Weights of a small transformer language model: 13 layers.
Each number is 128 + 32 x the weight over the matrix's rms, rounded and kept within 0 to 255. Layers, rows and columns count from 0. Numbers have three digits each.

# layer 2 MLP down (transposed), 512x128, rms 0.201, rows 221-275, columns 0-127
076133144108124072078121165160128102127172191105138177095123131089164107136142127134166125119070104092149059112160146109084136127108103148134193048093142163136184115115173190179120110117061140073130091089192119086162086068121126173105206084105142167101133064118121150154109200144134123078086110158110114144127079027078066106152060085164100095123184139173111096154088207102093148144113
107103125135121095137105137162164183146159120110067118143093092156099168063144137151118150101116131099136167117121076064163142153117123114122142068147116080093099100116121113128196176113089111110097112148155105099114080123162137127145083128147153113125146133109145172160103119169115098110219127124127182098153140102130162166063144110110148142177099177116118077111173138128153114148129
108131131100128146102110125082117137101149164120142130149122115146117096160124119167140110144070111160099114178134130175171109113135094154130090160096100134083097158202141151110129133087114024141118079082170173123124094104179108133137117139112081062126115158099156077099169122148123208175111138120145144116161113118201161098175199096168126162204161138178080109111124047212176136113137
140043142173112182109109136167163064133118156092125103198229093147177122183146114154197061120106120128134142152132150165126053104158124157143116105125094112136053118124163120091118052091170137194086124130119206139101037094183118128151124134197080183147084151118194139072066190102168140103108157163095115113139138142158189141123077128175166143147108137151065162110182131108204081169127
095093182082118127114130113127119135119180128154104130132117138108139123072146176086130156161166132179156137127098106111086113159109136114128139143102120121100123087105120173132152103077097122156172159118126159146128194182138123124070129137151081152124143110120123133144130140136073119091154119077149121107117140097116127127137101124128129194126144151147114124174163124099136158109136
089155109105092155095152161118137090092124126129090188095176165138195116076156179135132118155139190129174110118096157117158136127093215125132096102126136099127145140168068146179149197179090135123165084162178110102114099142149105111126105164084157111139136128150136107118154145094135099112077082110132101145120158080091116181101164132122135123138144145142141085127092106138141121137117
158160146141137133059107155117130148109070181146093134095111182162123113122104117189088055095142101159081166138110105125132164112070150122159090136133135152175143155139157107034157108055139058147107127151111126178165128104124152188092149134122138137121063092048153094169129178097155173078158136085117113070147167093109107079144145048164153136150127184128169081155190128155130151105072
109136107161144157126137140057162133127133183113023121134156188122123152131180164153166144108077148088164125124098163100106193101101114140179130092165138138156121115054130126157112091164160154131192150145202159159128131164110072224182135093120148135136154066091095158142192144127139135127145075165130173150100196117135153104147103097132133147152105112181180095101187146144129078138117
118166158146125136097169151191174149121142142155158121139123168131102067168128205127088076072150098106120128111134138134132128086176123102142123100134231108143132051118154116052103129073045103166043156087144124180132122103065159068044170162153091153171095104120157082100139129126147226136112089095086162113074119102072116079096085127134124096105166143050108163131099083155128151099167
134103138144106164113094132100150102089200117145219137155120089126107136130089139173144133128125054125145101128090165154114100138083058117087125118081123169165112106161148164078120130119141121182084192090141117092139121169116101110059197116139129146136115130157120123103119149124136129132112155054093091096131110171185172145120166114110080106118138182089093124134182083164127121089083
142044178154145147128147150111167159145104108135177115116149161103143111126102108086144096104132157087152140142135112073112106109145134098135139120111142169143115128104094137141134182095141080147088216142135130146120134131182156097103129098130138172127088150169136141134181130116100137152107107147134130120174143096108104109153118136159119083152164116117123150132131137134117127114157
125134135121070135133114124131143133109108138138142135170133104076150166101108163127119159099049111155149092130149097168124159109112126145165112146114131144143160112130176127112098072124129140158080121113135154127092091141126113074057160136149127139106094120099137113102117121089144134172080148084107142069081136142175126145138103140166115146094142130047126084110151133154132104104146
133104189171109116175151104176074113232156091106136154123106167094156096153162155139161125162106089086151114061109121157088132118125163122118066131138075133110142110120127114142060124148073183114148162118166137141092139122145134167096196116171182180108127100192190085064150104190111090138069177148101140118117103115147192124153132171118154085046131129158127132137067161096096132106156
079144111108136119108122124115098165103071120098151125113129130161118144141126143113154126149109109139100140101159117106128137146105121119128163109141105156091149124084141145140134147129138111124097115134100131158096112146086110139138137108172095127125116172145117115107130133117127092096110112101128133128120122118118090139126148094113102114138135142145120116129146113156107149147136
109177106131097112151177083071142096123189152137136134117173160192066130154174117146177158144144076121201083139140216149182091113128133116123148081125111055106127133122110123096075140134090171113153163122165200111157148176087209077118129095138127073097140101145126126138109147123140141161153098171093093175080115170101125110097084121103141204121132132102151152176128182098099113153069
112163162093096124097127128165131124157119093166123142157150165143147126116109138163126135110151110065116100107135095107112119156116126132155122106130120141090140126146105158183186147155129161170116134166111127102180095131155127175113144101134104129136115140165139144121203135107135114105087145121151147125123113120197117152148123099143144167142076165147106151143156118127113109121125
097125102102156146147096107104121165141131104103120151142097109138106145124151167129129114136111173132108110128108140121145120143113087157107132134111143089151176085162106103150184168152090159168148112123132068111123101113116118132114121125156121153112137139107110129171127142121070108127118119094136156141129166178113105116153136179112124131158136123163139100125107122116179155128111
089102146123146119096130143116152152082130154148102121200058061162156124160134095158099079156145124130097127135173179186133099102135135114144144126164128191114158157104127110134120124174164135121068158121164176132110141142113094123171055169159067132117092165137150140096090138101130142179126143073098133152081097123063127086133154130125110084139111164129123141138125111212113119160121
139106181097137158174140173096151142139110148124090126133098172127118158134106118199168107168180140114127141159115092145139128148094201118098152141168071185182084143114115117121128118122090085133069164115101118094130116128241128032167141081223139157156138138109166182134104160121145162097087126074206132163168111176129174162172155098124094145165157082085130143148146161180161169170041
163122102107125156127162161129149130118118107114091173097133107096094133103132172099128129197109106118112132122137106123127167104124148146132141122077109070117150111160110127128101174117156111154126099108132126145078147121153166106127160128112125059085135080136168100162190119127120131175110155056100149120120122111131152152109124111101135108056084102084143094163134090110097147104176
117115148102161136147124122161189155011186181156210101082163085180156063197113238199170065135125038121144114071155154154168004000150072043176177076208094239136153095138114148162043119125097126167075076139180137135163059092234123126197184104186162232234140107193217175143064173147092147128103071107068137136154008153159120152069092034173093093192143157163118223121167151129126198124127
178088117116119148121063163126149122105107136089107103116087077125075171199088109071167063088081062137189045041195176072174155125117102119109046125141104141118098168203136143073112108144127069148053145112108124163107177074141143209070091119088139128188096115244106136042144157064140052078130153079160078080170190127143238054183192097159144090137098099226135076141165099136189137075190
144150137144143103104135105062114133099175091131117134142099155131130108142143153109097160152078096175165129169126115072135125193129138135076102162131111204113132134173099128108140174123125160095166058136141104213147110111097034140091152108082092140147102145059123112146093117184121119127142137129117122109103158087097138125131161149141098109105157128159075083109058123122085058087075
167160091114126114111094138113083137167124129152142137090136114152118155162124121116092143053144131140107143168038124066152160124105144087160186093171107076140161112109122095176144156137123158111113107132095055141132155098114096131117106056131148142101152085158129143083151123133168076126178107172087132144145188099117138153131094169114075136086128135090118085074101094083104104143084
113092155122116155080084129117109139104185113163126104179120155091118171139083121091126103127121097094067125159124132121094114050129083124123158103147146131148160079187165088081095109133098105099093113051127202130147086178169170161102164135151104135095078165150166105153112132150111129117125117124050115128097150165148122138131112088137118131103110119156144125076094095141134126119135
165122139124131151150098175128149130155133100121099098078167154138114144062103144144101138203075107123148116127137100130081108156135185104122144126205098088106125106103118132166142137119095187101121102120114137147126140146149138109123125106114143150057145137145160097100094134123159123158090111139148091087120105098125122123135101181131081117197142109142092106078130107117134126078094
153145127118140162146094100135157103134068130123129082137125172149136111119120140107138095056142162123158144132089121173095071159120138134132092115088097190162095157081158161092135108139126154136116071105128120101166139143109110142163151151144122140133207111082089144128162138140160114149096116158149146137090139179117137153114153138125153135084166119109148099148132161078127091130145
058157125141085112119124150138101105110169138134133103096134141140137120140115141142140108117135142111135149127070094178182125089179107124046165134122125110141099082185087119105104118152134126122113146085162127080110125127133121136111134121120119134156115124154134128155092117144125127142111102141076125191084090139102137135153105146123129116117129133157062140101113131143150109154171
157162168184143167102169119164116138147153112112141190121123129104181108159076082179109127073186194120162119111101146121128105114101138163093098171149095124120004177160114094157071145166153202159212100119050116043134117118120151151181110068136184188135185154132130124152122114132130046092122143133174060150103049147176144160114133094081084121117110130149177137137138211174180117078135
183090125097199118124163059157134095173114105135081138153172077112200124123134132154174135154147175121157104147124132146111141108175178118052163184085122117103176134169147197098105080100125131159142073132127099146084133073124140118091122088116154159203118103082126180103142123162094152140160168113180128125135109076157124104082101096149073089107139165147140110127140157106122135190127
204127100133168128212203126156139127122112100107060112097143132124081149135117075170126127072172131128109181112026155115141141085115075159089121152158041120168134164185083134117125195167197143096186102158192143076107150179133114146197090085083166154220147186188153203196173098138167061093139167129129070135135095193176134129143154120142078117092115146160100188140178157133114149194164
117116137098098090161156121148162139120154170110122159081145129145167164077135120115089187111138117148097102125133168099121107171093170154110096144153097084104075129126102121111120148089169116143156125159105173087176144133109104123088168197135157131120159145138119151145126149163125146134036114116144112114143132145152167096098185117177143152189096150070127106171142109108187161145129
140105148114123156066132090151152130116070103157170148167113129128103088077150139139090145136127158140165090108138116165154096098162180160108137156093148155134140157124106127126088153102120137106171130106154146118174084116132146169123140121145148113132160149098131105131161131135135134132118114164127150125100175143168087130136141088127095098182122117139118118136141137163138159157129
138144101099108125087180084065151049159187221178170141137119155162101188107165131148087087156208120177112150114157103084127138155107192083122111122074139178148088120084120162098145114107144099137166134116121178121203135094074136136135127113148071097157118046142060136064092132156137107110121115075160140078214110140144119159159133138100142117110104121077143141091129160158138192108123
162168123163124059171119143189109092163070125159092150110182179067134136122125133111159129146159126110103133156129117139146133163118126096142168165095124144177110133179050154155111111086173151139091098140134107160102128174166132180094121109138133159132114148069135128146118175152088184147072126161136166123144111119091188207119137175110155149101171103106145121185116152141126188110115
082105098146108130114166178103108136024099120132138081135177110173141108121118067151078084148164147128101114098142131121102122140131128126152096127146101120122151112076177105105091148122176120116111113081149153074059162140148107154084112078125167137069132098157097205095147101133156106158132116104103165114133091127114154124115228093110128177162112130181239090102098133139160143103094
144089152197137182106114123123071127152182132130084147112152153135142107179155092065100084135115081129130113123089116159172154147122161105127157094156126138107216128088153077122123149156122155126109111149147135141134062099139119124154135159103208132107154151133143188113114145094125133137136188149155125148185131137061107150136066128126105171115157089132138082176147120128113065107152
178124098079098167106122105143082133125107133116120081147134127078145120113134102129034101198156132166146110092141127123168123076107124070163129112143149118098104062102050093082124111102064098097113163117115156091049116128149125162119133096107179138125152135154119074143136117113161062125111140157165147159140143161078135101104119170123125124151183174060163117143076108144068129140103
177114129159186154097119141104088164098106134153090092148151108179064107115178141100088160100131104114081149108113099133169170132157141115048150142119090054115143142107119160163123132093132110142165125181105124134159169135108113143149142179146129159159157130155144160098130193181103092144163125108131141143119158141150170155127129098079149133165084108167108096136111123141132120152166
143092170142108154144108195143120102147170125144094180139119086122122108151150138168093133138145151109188153152090151163093102101159085111097094134061146116179195101102136129085114143115166139114172107105137101172110195165159119159187128146076085161193117073119161114169113127159124172187128097161127156109168068143116119156059065114143134136129129125121192130068076138118123124118142
121133154143149108113121137112128104160124149161150123131119104090139141098104112150125072088117097140132112125120181149140087136182123173147094112138186112151116125128103097071133145095139107158101114092094159152166106147112108149172131133119123060114117163099064080074194102098131161126170105116098128116126157107100059139139123145114084118152124112101137101081105145116128150142172
144129174179131128144137152138123085170117145142149146105110141142120094160127131121126126107113116105133158148135123135115100141128151156130122162064138161106103092180123129116079144120138069111108153169131128109108153132160136099098158094141113117167126113116155094133117117118151171156122147115119141132122101124137145156114150106152140203121132124160148134127101201124081121127088
153110119024109140102156168181079112064108119109167142137158120149168127131133103191085137127106114156117146067149150191128146048118108160102129162112124126116168138076168108126144142075154075079150058153116174227082110112161074138137126161107149185196078136115104141146160166148198175105168071185129114165180077076141168147096163108104121114163165151166100111158130089132136130159148
162157077137080120118151117124129085082059056122120142101063142110114095100164097147142111103150126119159187103190147164125112137126112131095129135138109120186096197064178087096069134152111124147114079121163131111154207023094183117097151128116106067175165200146138128068109122078116154147122071158104174126125125158156135131120164121126165124152136070062080126112070133082119157085110
045194118146150107143198155056091152117103131179095148123075110053080134115137041174076133111078095108104095112167096061145195173126111156063128130145119095127051104134090164173141069129158061084106152133076157136160131178103114052109115135112141162136085116120176141138144125096095084055090089166179110108156142179160149132157171147143146094099080119100158173110167084194114134115171
146164184221167088128109103089087135127110122127188159114043076109117114172178151114100147084057114095153058122183225167128110127116082100184179109174089120145147134142148190145080104133174139148133061081109136113243163101093140048082098160103143128081108086042039155189184129057065184139144129092060093105182092071147089092177199182196183091131066142087094143169152140074096087050182
154137130164125159146166122054115146115075186078173072162128125074107133127142117162078154122172121128151125118108012161079114137099081162147111143110157086087057123198221241080096155092109136084184103094099126128090223082162109151113191134123209037163114135100165117126174119079143121164053116124188123143194151204180177185076141148149148113142114062124117157148131158105146175183089
132168128100136159103085097132115082145102169152147130097152184086092080076107156187155094095138212086162206124152136140092104104048145145086102177104158186183216154149105130167120100134111086127101087220187130108131158128174130181101114072130118142110123129182198084138099129094115084194114132171138108132095180125086099236122173155133133096114110081116138105144120088087139119174138
184142115121149100156128097177123129107057074141079179126142089197080101116180126144079057122195111106164139121113089117083141117102097166109152124143148079146190068172132129108147166085072085124126089117143076107138105158139114128110073148065128101112136092093139200193108069144103074126120090163088172127154125162090156141156125158107106100129122155169133143137124090142084163164188
131136112148088125134160114124124107113113112230090175133125119126152117199112136159166121099109115137132131134064125148099182136103094130111111141100133167140122148081145112124193085155135143070161150096138181116185141144104193107148105103115063193105155142094127117164138123071098101142163125138164184136159147139217121176065134185172172125160205068101133142147146209123119170138133
168102131083153120162060107138120061115145105118111125103116154188171141136136141134104065113111157095146174150096114122121159106159140135094156126153072157102127116150102130089175134127149123105130127129103102093159128177116102180163117136159148096111120154144142118080119100104104077168120083183127193142178166139135138121116158113107158155159097111120177119142139140079133176126086
098106119210183159106133082063098116039123101191085180153137202178083089145122107132082097118119158085156125144072072162114128124064140178121141160130092149127116139122123106128133112116134147094138112102143134077163127102142061097242088094088146167151083095121105144130149079077148132119111070109143114115083178112131151140175109123141105102121111083132087159047170199181147083126169
111202144117100100084141076106103116087113131144164146079129129117143116120137088140170129146121112160120136111089101102100175142130156141095126126146087161166150141164136133104109078108137123128137069087120120142108127143142147161183098101146154128141090187111120106145137151161152105070139132118175128187074130139118111069154146099084120092124134161138087132161116109106117148147133
187115109083147165110125082183129161103140079130077110113074148174132158113173139087081080122113055148164118151137114121157184088172149164097132140114133104132148075084131127184145110163131107109133153083147196128157173161122058177175116096143113142141141143191169166099086156127078150145204132186144163087175154160157171082133155079178156164097104152109093199099079141160108145189098
151188164129150082128140140148109142141188155154089171174164149107146161093179158099186141132108119149158131190134129113117170177134109126136110115147110099140111094172172114163124123154118143099125147119099160100126190124113112130121132130107132163111108141086125114172075033132144142166150139132105151150128112137157167165153097073059137138090088076073195146174098159181119142162163
# layer 2 MLP up, 512x128, rms 0.208, rows 222-275, columns 0-127
143148125142134152156147149173094170115135169092100143159158120186079234130157075174145108167159122133164109125147154101137122140159075106133103075153117115086137109132127132131113140099058170157122157191063085111134146098110144111137104085148100142119140143155095115101113169146080112076137104111111172142142112119146142134127170093110099203165077159089111119127123134130120083153063
107129148146115187166101094162099099173117175097131131093080084144086104079152215085052157187125147129129167190149176062127146101059144105169083106189070143074079150090182169184090129098115042127109069175159122149130113111134118136071125124177052151124140126100155131121177127152093124114075146132152128164156093140142146136127181095090203078167119115090118014154156143079119151149142
075138118142141195190119135149197153112059175092115140133129144153116072120079145183178099115080124108193128133137112136086174100058086196126073102109119198191085192105124141157107102114126118127118057164173173109046095093166146183145071129126113101115152145148134087106098148163152150137053175165141151117147110201085098152129133122119147170125111041123148077162158101075190134085116
156099073173146141174058161128100170136097132140101071100105120156107154108110125102166151123146172125117160099123123163155158126143091096073139117127148150136133129094154094165127102159146163119100162132114102141112115114130154103121120143123129127143116148141110053118151119118145120147137121167100157091179090161132166159124125111142195163167115128123134129130091171127129095097106
152098120162142170079082129141105107119135119116181096126111124119089098119126111110149097067147131165139171144120133157133119130161170137122084132143136132147183048058113161121187126138129143130126081145137132177128086092128055173116125154200109146174113115157078120177088119142120113186154109164099145208116111197156126144146066207094132116140113131160126058146109079150156126094148
158117124136150111100057182079161078167099142124095127083106080121123169102131174176130125114124090072096103131189075141199170203076110118151108091139098173150152158119110144063121103105131148141196146086149142115123150088157126085144120108130161102120148100161128232087042137113098137128148192160112108167174207104129142126130109107094132196093103122154143173116142113125153141130150
154140144120178167161137083086124118148161150089163164133128095114143105084097129110102111167060124126113170178097073099194089075113163121057132124116122133165170022133066128078149110096152159109138092153120085180093103109158071079139181111138068188105163142144083102077129162106077173104113090134112134107159097110122168142096119210176100133165081086166152081203246109123120099087120
140116169131103023151070135182163072136097102135133151162149124129160108133175183094086095114070069113093159145165150148086110146143087091050155115118145113158078181166095175146127104144090189071140107112138100101221111094175188118135152097180162108106170141143164116116124146126137162138116106145155181149095085161166142069171148179122100143063120131079113084103162120176124108000124
104139176100127138123095130150067072131133153131130100189112132120165128103157164089149104130134153065128131149135087184084108112057155064152091148104095155123143128149107093145140129136125142157209083190121112100145052099174110077136128148112110094098127098112174126090111143090092149190095098132190117173142075119153112169133090095130150169173117099141199049137175163128169112118140
146097123156102164114108163130121099195142138139128096161150139156085114156194214073129106070130115145106077098128147112171105086146117161126124117206101121125127112110103133158144135142099165131099164105117139168140113126101122153094118100144086120129063090104141152132129131141152147142107121090136098185087104081177138101135137133118139108101104156109098127113152105102148119095136
172102159135145130177132133145168168115107144134164117136136120138119127101127154110167151112075113110141118103100102135168165082154101131139121061181129131187144154173139086142137110093117113150122120114142157110173106122186113124131087147129123119108114110153088147078092146156145113073093152134184140136103135156130119156096170128157162153056111143103137103138103139119137137167096
116105122081112145141154205141151096117075119194153081119151110158150147145106097189124120131120135099114134065072103168135193125115053202164076173174098124155132178071091172151090087151091056106105123117124187061098148153135127162074123126126134133125155113172031121137037104141172176112132091179096148175173154174126079150146160092179121088122148154171130146157184120100162072130148
141130139185125116156164161094127174117100105110137132106150096147116145181128124168137117140135056164103083163158093103106176116138128083133122123122122087108133082143160109155100110147139117114073119149058162137100083141148139115138181120145145139146127146160129137095110121115110153105120098124120165126149123151089162141081109151109122105133107092110058105135080160153102082169160
144100189081151102131130166105086125143090133144090142114069136140077152098122105093091145153152099071099170136150106137082111143124175144140163128083161168146100124154101174157200106139155162103100117151143177053136135143166117125131120144224131172170146108106177178082160139114105068167156129095140155050085158098146185122108113152122121139111131147139143165151156139166130182097124
135121141155155100119157138138095109129139094113138128129124131126139177153155130107100096094120096134143106137185112179147165126110114135122172165150094123139132139100128162106115147161116156159131113098154139113117138103139133122120129188147135133158133119155130124172125098162095075131140121151127112147127132197142066099129128143133144126140083131105094129150175154134148159120144
098151138128162150109156099126138188115110106143080138064163085144098114117146151122125096145138140126162125160144116133142165141114141121149116141113105126096157107118147155135125156127117119148138120117150145139162159143128122148111148121145131158153161173132099101135123162112129107119101112129143140112131133177132123123125157165057132126141121133123103105169150166097090117130117
188116116111147157105157147183156187127107099126114125114128130109047099092102166063093138129186206091138124107066031102147166080122138169122138137113099121117138094135111154121095151126127109168176074155108117166136120102139165126113110124118130112158141118100114130147194101139134101111121106174100122125106130134168128162093134111145130080153127109126076120101146139077098103091156
156151109116097061147174126155095175107112124072138127127142131156107178110173134101141144137096084197091122085130159109166188109128126104094102131190121089170154178098165174122147065116214058108109116219128215104164118144144158154115141112123194168153188153164204055062066182142221148135089144127123138133139143203089099192100098053168099071088158110034112103186070168162112118096094
128161129130106117125135108108123137101219150147115123133140141080140117143115107145097172132177070070111117175063156101103132152154100103127149118117120112153173156047102177123172176072163107176124100135110152114154109147151128161129104136093123118108150112130156091142126157142145160154127129135127121173103121132166132117151081109109106115134129141146109169123105148122134087119124
212100078044060080173032160192137080173088214180204160179125122086208091099099219095019130154124069152115153084147125169211095161035117075102208137071089025144129167168166200151106102129107134143069193148121137105213123088255165158117160041126107095255108114133132140154136131157162073205085154000119142141140110220227045165151144175085100171084190223098094091128091166097194101123123
106172202144150136173061137099117147130096157110130128085189133110089081128181085107090159232114080184135185087130095097166163143099151138145163132127169125113123101155081093134139090202139096151123110141142100101109171149097150209076145128100102107107144067052177092037128219056156101193153159102115077210174105088205143000082123118099150075119081142120114147174176062121149085156191
114113168097158127155146140130116103179129128165120133119102104071134114130151114129151147132082098159099129171151150180130129173098081115123106134130128178143152132105184159179125119140149150133159158140109113069171092163078127133151160098129058140137126107126108155175160142112127153088203130105162136138145135089156102122106049117139120128118085142131176111130070119150101051046149
143160099156129125104142113158172105096099131207143142083170135114094115089130127126103144104175099171159116068128159136115138082146082124135151101075095114113115091105124125137088094126088146125124123101164144094102160169104167129125125153100116089143071062130115137106141153090128142141145115114130099194122114143176149110129101150118215142121088110155153165114083161144096133152085
146113141208114144132141127131146124090109137162181094130123117143111177104122114122127110100125126145177139153144154122161104119130111143126126107136095175139154121203100099127130086132121128109122083098151140112114102096118124088133107140144084096089108109139091108155085111123087158126132144164104178140133143170066155085099093119075155140101134095154191119107139149182158094156161
082111158114114088109114171064187123150156077129155110112119106130131182139099193094081135149074174130145095171118150120155101125178144087104142086156130138142111135113141111112107125127145186144143155114110177110134119118127140141102107119144157145153085080113154119120156128068152130064122155136128134116163109194152154074157122124139125131093133137103107118145109103134167102110131
198126105097113136186134139117188124189112151152142115119133124071107126104106121110106147106099126110096167132134131117111139109099157164150158197160120173167152121061133139174144114120133146151177125141147128132110160100140092122156163109111135114185220106079132089116139096138113096114165153136072128136237156118131118137049122170092174108109114103059151148162062113110148109100158
139124140172163145169134080104141157147122102132083091115112191099072102097157166085146123122159187182130177161107109104123150127109091150131095156045129094115134093098101091175068061090134140113180040094133166147074094117105133119206137132131119132071163126126085115068129170142131145123134177164138145119135135134096157134098116114139196130139106138103109139167189169082099134109118
177065170191124121134117133159095177064088156095203101091095153097140094130153118118148142155143075109124123100165073134172132109142146102159188129178074149150128140151122114102145113083120142117044103136156113141146125124114094177155141165145127046103171091116145087147139147120139176186132165157119134101108143158116060125113124131184124098099056053101145118121216109094171090182129
148090151109166121118165104128127137160072099116076103104165099146134096129177136126189063108113133106166129182157131058126159102152136055073094112182076110119126076098141125103142105120131142158143106196105138065144123151121117120073135161198187149127144170118078155165077119131157205135100159135177124160098167166121132142103117199096114096135131151133195127154093104071101100103129
130098139198066138142122127089151169132105208079156129134133079091107081194169196164119146186115097136157098108098136076168144116153133128135164124102115180172079221144147128135195153076145126067065167087169103159154146148139059128132079084166076035114119077104122131110173104138183118122067160106174097056147146116115095113109156170121101130010079072101175100113133127087180088167135
172140113135095144104095124143137231161161175135103152121141070175144140133151155116094103103141156119121102151146120115159075150142131115131100137126103087115130127133100111105132129115138102147186130146165111152094120216127149101124122154122153158122120148066129168125128135129099139121150115113107146097182199091114151108135144165140151152193038092095124149142114103127117129096150
151135137116100122141108181153114197117111082133159115133163102121133125082159116177188111086137142151152108131136126106126128101129099117155139146103111084152091098118120087144137100164098139071132161116127160127098096149105090117138117134123155154141143129089110134073096115096122101132149126155154151156138153119125144170126118126095143101140124100122170130124109146114136122098097
168126183117090176160118144161189104065120148178196114136125101143178174113123153007186103090147071100095151103114113107117141077190182017129120068165103182128145164116101147100143160147098096066146099133131099134109124145127048128087164116167093073100149111175130132137094148155112157144130151095207113104124189172139143093117120066092177134152079127178139129147134168084133093117103
169153131128155139097073091136106081126146125055116161099077149150152165114123113135114178125161124139137102114051177108150156131164152076132142125137091104134159108145127128175145099127101132149093128099122137069156094187129124147103063195143195159118144149081162139153112185122126152116084107101137169123071132117100121152143100143152162125131099158156144136178145116145126139064074
100125157160115147126131136114075154101139146093100172175144092129105137134206090094160121141185112147181086144097131067156124105117104121068136120094106131162123119106128198050178073117160121105106087089129144149183179120142143181118144082128134122155169141170113180135125125189133155193085150120147200079094144145071168114106125174103178186139147122158157144172087123142167131055163
108152134133142072173113144118116147192120094165112162115109101114100167054149141196164169107105150103181169124126122146086105053115144135171130176087147194163153162202098112177135134082051144086165153138162125087147182124125164121104164094076169147198129134109139112135169101144162074094114113153113119133142156072176117113165149114072153088147074107161134137113172122130136145174077
161098140124130125108101130093169118129132131102150105132086145119144101176152152109072149132127121114133151119132117128149097100150068073143127130116134154173129118134108143167104153152051123138154155150168158177126171078189111155105127092130144094134086074140173142100158144211113136197123139141093136126194087096142152133124115195062134106086101099080101134115154135102131105119128
107124126109105108139117133150080135116168059116117106141127084149132115083162138075101145186105114073139086176133136139133159110079066125120159160137119133156081170122111160191147135133151140075131156132074101052125193117130150159089134155113118147134161151132120165143082157104105123070097151116155139125107131154171089169192158096080163106149096159134139104128138128122125158113142
133150192200156082090109118129109163137152166135111075143123101092078117114148133096195085086111152151220139115135050113104091127128159110142088156141132104150126076152112089097152080112161098138142172086057087094153195149156055143143133175150150211181137125099139132148133104124178108162125154109125161126144126122135116119104132148131133084124073145138142111104073156138143119109087
078141124155111193103102133127116128100092148160100131126123085107098150098118177090108124186113171128089093125087135117133170092203121137121134144129109124133125142122129139114129102128140138164127116157077098098111094136155142111080140120143105188117136094107130116161139165119155138121078167096159150135084110142153143087142123095076144115040147149142100079142128142135142131093160
118100100128157157110089092107139128157138141109141145104099127123102109129159178112104101149112126098118148112105123153141089130111092146094142113153155133152109106149067099078096114126095123081118162120107091063134174109139176151085149130159106143140137110133098132103146156125144132110130179168134153082174123163125111128132146104125157117135086136102170154158138128134141152091091
107087100128121120121114171110105091115066166165136147129139128209139125089112146136075116140077091145087151138164130147165146122033116089161119159143111146087160140172163146148117082000107113050107064176180118144111116089140092113166155164131145144121112107083044088117127149166143180187124075186173188074162164107102185150096189114096188175183124135178074087165132064081121143121094
170124094116163115134076156123103142159133163179127080143092141178087137128172148149143119124086085083112094145159135094114070137122093121106141152099149131093117071153133109077081119128158175189098206108097114136078108115194143104143197142175079180183179125150087143040141190166157116092101090101134127151175132161091182099148178157145087094140134122203115109101169132147121124091068
119217139047170143125133075118124164158171130074090111139182112151080172155101188174140187124107153111146150111088046137109110105121143185083146203122224143141193125170148197142156101073157153096148125139065147137167123131186164071177109080129109130172145139133161086141134094123151100153052084045132144167183155134119103186086143112164100061087120142082124067178088106183141130103095
110216224073090163085125062131131118156111138129183161130152178147186124164159188070104171174043130043194199079055140137116131101140097159179099073080162095163180150064087057094158097105168167120041109090060188071149145147153158128083096093152116108098108078098027145104121167183133146166078060120104138100173155088167135189073159158130152074038098140147170124146147120086160095139196
146120123126073190078183200123217174105185120149158105169126120115095133047139170164088084058208100069107130115116169091197116051155138138091150078125076104120072129134086133057138118089127205148177086022157126103154159196155167223091174097135078086125052132174122113139126110096140171093086140064128155141109182240127127150159079184171054148157120090177194125095136144069160152109052
157121149120146075137133165121147172111082167180087106098124126086130093106167177111138132125099104159121135171050085147138187108140096154161171159188139144178175087083117102179128095171087023133122060118100129152084124135110116133140124168104116111176149068140150179079067109236139162116088181134132150136155088154136093162098121109097145128092123099179102088152118116169185102092103
051073118134073149150154116102155117111081142188122180107226095069096175150124107131049140140139157128126153162149122119168103132164137067107124113101083172151130030088161138177078101127094085114118060182077126125143093096156143120131166149126135147139126066107116151100110142170138173211181149098142113125108106157170034158124138083165141143115126089115087163108100181118118138142119
146096107129179135142048147163139114100125112192161184134150055114139132106111092064120142180103102081107142137183083101071133166187162101157126139171105196123098140102198159103171099110146152159127103095084175126097135111069128137119183131179130109140114175141080075162078111118143057119175142101110096113131148161107157113124135150105176183151057165174106143145142180154127187091148
153119137156146172093108120138090099158099139178136067189141124158073109088177135127116177106175132106143120124120092095126075115129090145127130158130162143104110106125180100141132079091134168140106124136092174119130147148114150128104105116083112149158134135120079124127138113087141172149141079106152118184079094080102130134111123132102093104164050172137147133101149054116117125109164
169155127121130104082192084099141166106161080105134080137099099162124085178139089148115117094121107162148101080137120131142131103160082151142108214155087113125159104208109159097164139118124094138108071115075135138151138148099140212152071153160115131114207138166196093119068110101132149161123163197103126113130089171097045181076103151172103101065118084053205119090125093150093106203104
140169132062090141170087115163078152093102094118154119117126125123160112112120120088133135115112157136165122117160080143154129139141158117089148094144093128160108099141118145105124126115128121127153081115113171136127106120162158086131134132143193149140166051114109107070116151125183120089167150145146113143135152164129135155139127188122168173148084177126126148183124145136094119145086
105154190093149161152147141133145164103165090167115056136118153153149097152130127130150130090148092134177131072142134111148133139125102168173119155080116066161101110149116201165151141124104015128098134096106155099135118077101155120103126178149143150058184088081094053146099095121108136162192146079149133122068159176075113114113117108146165125071117108171168114124100144140076166067142
129125096123094109131160107131163132129076112149170117122053139210119075202120132153089192111149094185126147117096177082122129116111177144113137177076087140079096155164139130177150159107157160152118105176127127147121117120111135128104131162146109124122147097158169152037110111101127145111132137126135111121082079066090106124118121151156156161104113139117111151161155127037109139130135